{"num_hidden_layers": 18, "hidden_size": 256, "num_attention_heads": 2, "num_key_value_heads": 1, "head_dim": 128, "intermediate_size": 512, "vocab_size": 2597, "hidden_act": "swiglu", "norm": "rmsnorm", "norm_place": "pre", "norm_eps": 1e-05, "positions": "rope", "rope_theta": 10000.0, "rope_fraction": 1.0, "qk_norm": false, "attn_scale": 0.0884, "bias": "none", "tie_word_embeddings": false, "parallel_block": false, "init": "normal", "init_std_qkv": 0.053, "init_std_o": 0.0, "init_std_up": 0.053, "init_std_down": 0.0, "optimizer": "soap_variant", "learning_rate": 0.00491, "beta1": 0.95, "beta2": 0.95, "weight_decay": 0.042, "lr_head": 0.00915, "max_grad_norm": 0.5, "warmup_steps": 200, "schedule": "wsd", "decay_fraction": 0.646, "decay_shape": "linear", "final_lr_fraction": 0.1, "batch_tokens": 65536, "max_seq_len": 512, "doc_mask": true, "train_tokens": 251300000, "max_steps": 3835, "dataset": "wikipedia_en"}
Each number is 128 + 32 x the weight over its row's rms, rounded and kept within 0 to 255. Layers, rows and columns count from 0. Numbers have three digits each. The size before them is the row's rms in percent of the matrix's.

# q: layer 14 attention query, 256x256, rms 0.15, rows 31-44,159-171, columns 64-127
# k: layer 14 attention key, 128x256, rms 0.137, rows 31-43, columns 64-127
q31 094:115109121166105145166169167148138148080062106095090132163094122161112078104104085188150154164151126137096107109104092143139102080171095181139115134100094092121178168105170153122166119145115135
q159 094:209158130171135109082112109143133133178098149134128089121108150172174128126174078137100135107087116178174147151103159062085122093104164134136119087104116079116191113110125140195112155147163152
k31 096:086126136120142128098192094189105141158129141124182088109110118089089167156130134123054087059104171110127113144154077151119154066071153101145126095136098123090103096127153129152085062150125176
q32 098:100132120214098131166151069111120107156118192103095094153074114155147106112118127160090128119093116105118132134168108128147138152160135154194142170129136125150126137146093101070123157152105101
q160 094:167129134080103129123083149122129141087114146130120117182108104112137047067147128068139079099139113095170100208142086127089196139082181061147108088163128106135128127078118130113130154110147114
k32 109:189113119059186125103153115151169124101106111147130160109092117081091111096091222131124138125117137133153141143128158148143123153154066141166125137146090124115153198096076143100171106103111139
q33 105:150139121200135112128178160176151163138185104175112112123132098140107139135199090165111127127108172170020131147110145117160098155208083134118129116171125115151128152167103139125181119132176189
q161 105:195137124149126126077163162152132076184127162158140106175131060147111173135118147123113143119062133155097105150129104180160122155130116151167086097169113167071112162117104102172163108106092138
k33 103:148071109143116128117133120131178155151120121122179119085114158145071109156158117144091123104110107072165092101195080169088101166142132104141130101101205132145115172105103148093183171192116107
q34 092:098147139150075133148139154108129159198144126137126111104109133118102184153082122052208110090170153098149055137095152148130129159070096210138109138071162149216115102092110178133099137131116141
q162 112:149137123078162137078163144141136123138166105167144105120039182088143121200131118084102114110144135135141105079142118145159108130133143138152130115082120174074133165104117164079146121137109142
k34 110:151161118108152090111202093127127126116133137089108162187165176135175139102160147144123196105142115156121179058172103103110122088146043063155083142132121125086114162141122128121145066077145142
q35 094:130129153130077138138126077110142050128106123161168075187110157163103111083165106149182102148132132147092121110098132120094123173121159132098169097101190109142115158066084136097070124154121116
q163 100:145145157106161091123163094147119071099162098169156139150150126132167092081168116062106138125117107178110136126098107149147183140117163125151218146212142137081129126127144145154124089147142232
k35 099:114087165151162136094126169126116147153088133114111168154099121149167184110148136109111130154116161133170140129129076121106114105111105162151115119106097141156144169114122183133078062147183138
q36 091:067111129095172103124130107087163137122121144110093166134157113099153107113169107105080114070119102082181112129118129143173142174171151043113156126074144100157169055090111136174188132142086112
q164 106:185074061089201164155157151166101158152108127149148148145085120126166124169120055161123104091111130109127171131140152150148117112126170110110162142125124145147173105141149148104126135190160129
k36 104:167111101200202146130157137099134076171125123132177083109151106045129133163176109149128170119127146184040103145175138112156123109179107143146105139155122151132119123121174162067134113100137135
q37 095:145060131101142109094128054176137140080093069145100131075171102151108111121129087188101090122108135124138124146160122067097177064117136092129118133128152141080159167208116112149196096143140172
q165 101:086132148120141106155167079089121061107076150094094164127139125181103086083090166135125133112141068119149194147182137184122038149108135177135120204068150131145081067133128161099121190144138147
k37 099:144138128129146100186145205199116137093112186102219120153084187160206103060102124147119109115076114126160071115145171155115139132155142152063108180157095128165130115084209138126115118100108130
q38 084:091143099165113159108155127136091131105112095086104123173112135118167194116182126173137112147162140137133098145174143144145148109173124182162044108102104062137142175130132166186074139117087148
q166 113:102206100126142140099168153187123118143115078154174135105145114178175127138115104068118169069086142129098151126159094175096125116174159073169143131131186132159115115110097058137140129197120103
k38 116:170194139125083172114149137086192161126121148122063093123161095163084150197121134161113142133133167119140159123146113156127140169126144117128167096151147175128147164107127195172138095115102059
q39 088:142106091168078105175126162102132151150153149087142123126142159089101201096132074131108149171151131128155105101156081107124103150150106159113118144179084107157189151128147072107124134154116118
q167 109:088154185145082091157097082198149135116152127129145127100127098141067178192068153196091130115128116213125160124103142170146141126141159095105137165121122153074106121097159137155111177129103153
k39 101:156082118132156150114141138078125200135120132107151129129174091168058158147133169163120065146083129096159157134103117128110185070128143114119165122117169105116178157129136152110117108129123098
q40 098:098164110095106178159141146114071123094106133118104112105153181097110105189074152181134153111050116178160112144146136132134173170136132136157128139125157146158124144101092157159123169083137156
q168 110:145091105075127154161139092179128095116106154185091114091135132145107094137110108127064126082187104142138177220156111133110118062103142113159184149172122096134125113134139140103181157108077119
k40 100:154119096117132151150123156091128087120075132113099170122070101111151149107074106102167166150107153136195085109058135153198133092182147127116115077116152154107144151177182124165069068069156116
q41 099:103153167113116100101111199154131135079122134090143103087151167106189119156140152138135111165190156152100133115168141128124139139178137075068159090104148107109189142135116155124139167193126095
q169 116:145087036147152130132135158148126163094139126102109155162159121181150101052144052099170183141178116110126105134147075162172112113099144120155118169157077092144086102185160098133110156066123113
k41 095:103114163112122102203156090085124052111104164088104123084075133099112166135100111157144135128115069154172117133101143152124127156240179180175186122122071136146114172178131107138114184094060100
q42 086:144144084165106142128122107118115137176099175140092144147186157148127129132150120106094166158149098160130109112071082127116151190152156134075170090170129114231137103105134097128094133080096124
q170 097:120084091140122119130159118178132132169163133074075123128111121114144136173165179135141118082046132072157128176125176128177129132205156107097175179204104153150132155123087070178070121143103138
k42 096:137132142151086156138163133097155195159116060106112139079105109039135159094125148115055104146111104152099091131196099141149151127124118146162097070175115102112076131120094114151151100148101128
q43 087:126094115105144120169088113152093143190155114168031171089112128122126124068086142100125118098163134069140088138122096120153125131179125157111116151107125125158153133156133084153114087078112102
q171 107:162134075139131076105132214124185100141174164121075155142134087137079153153061129107094138142138136160092136099199131129140112197118073147140160140180140078106123117126119114143144173114112125
k43 093:162166141135102169112155102126118116099115079101165068161052159125110161131137105164159128140135128196166127146113131197121077127191087108174175094084149098185108156067155189064135123112095182
q44 089:160158119129155166112143182125176115131125096100141120103057123081101157157120142150060093118099161109131157115138091167099182142156144091118174182133111090140127102216165119159103080114169117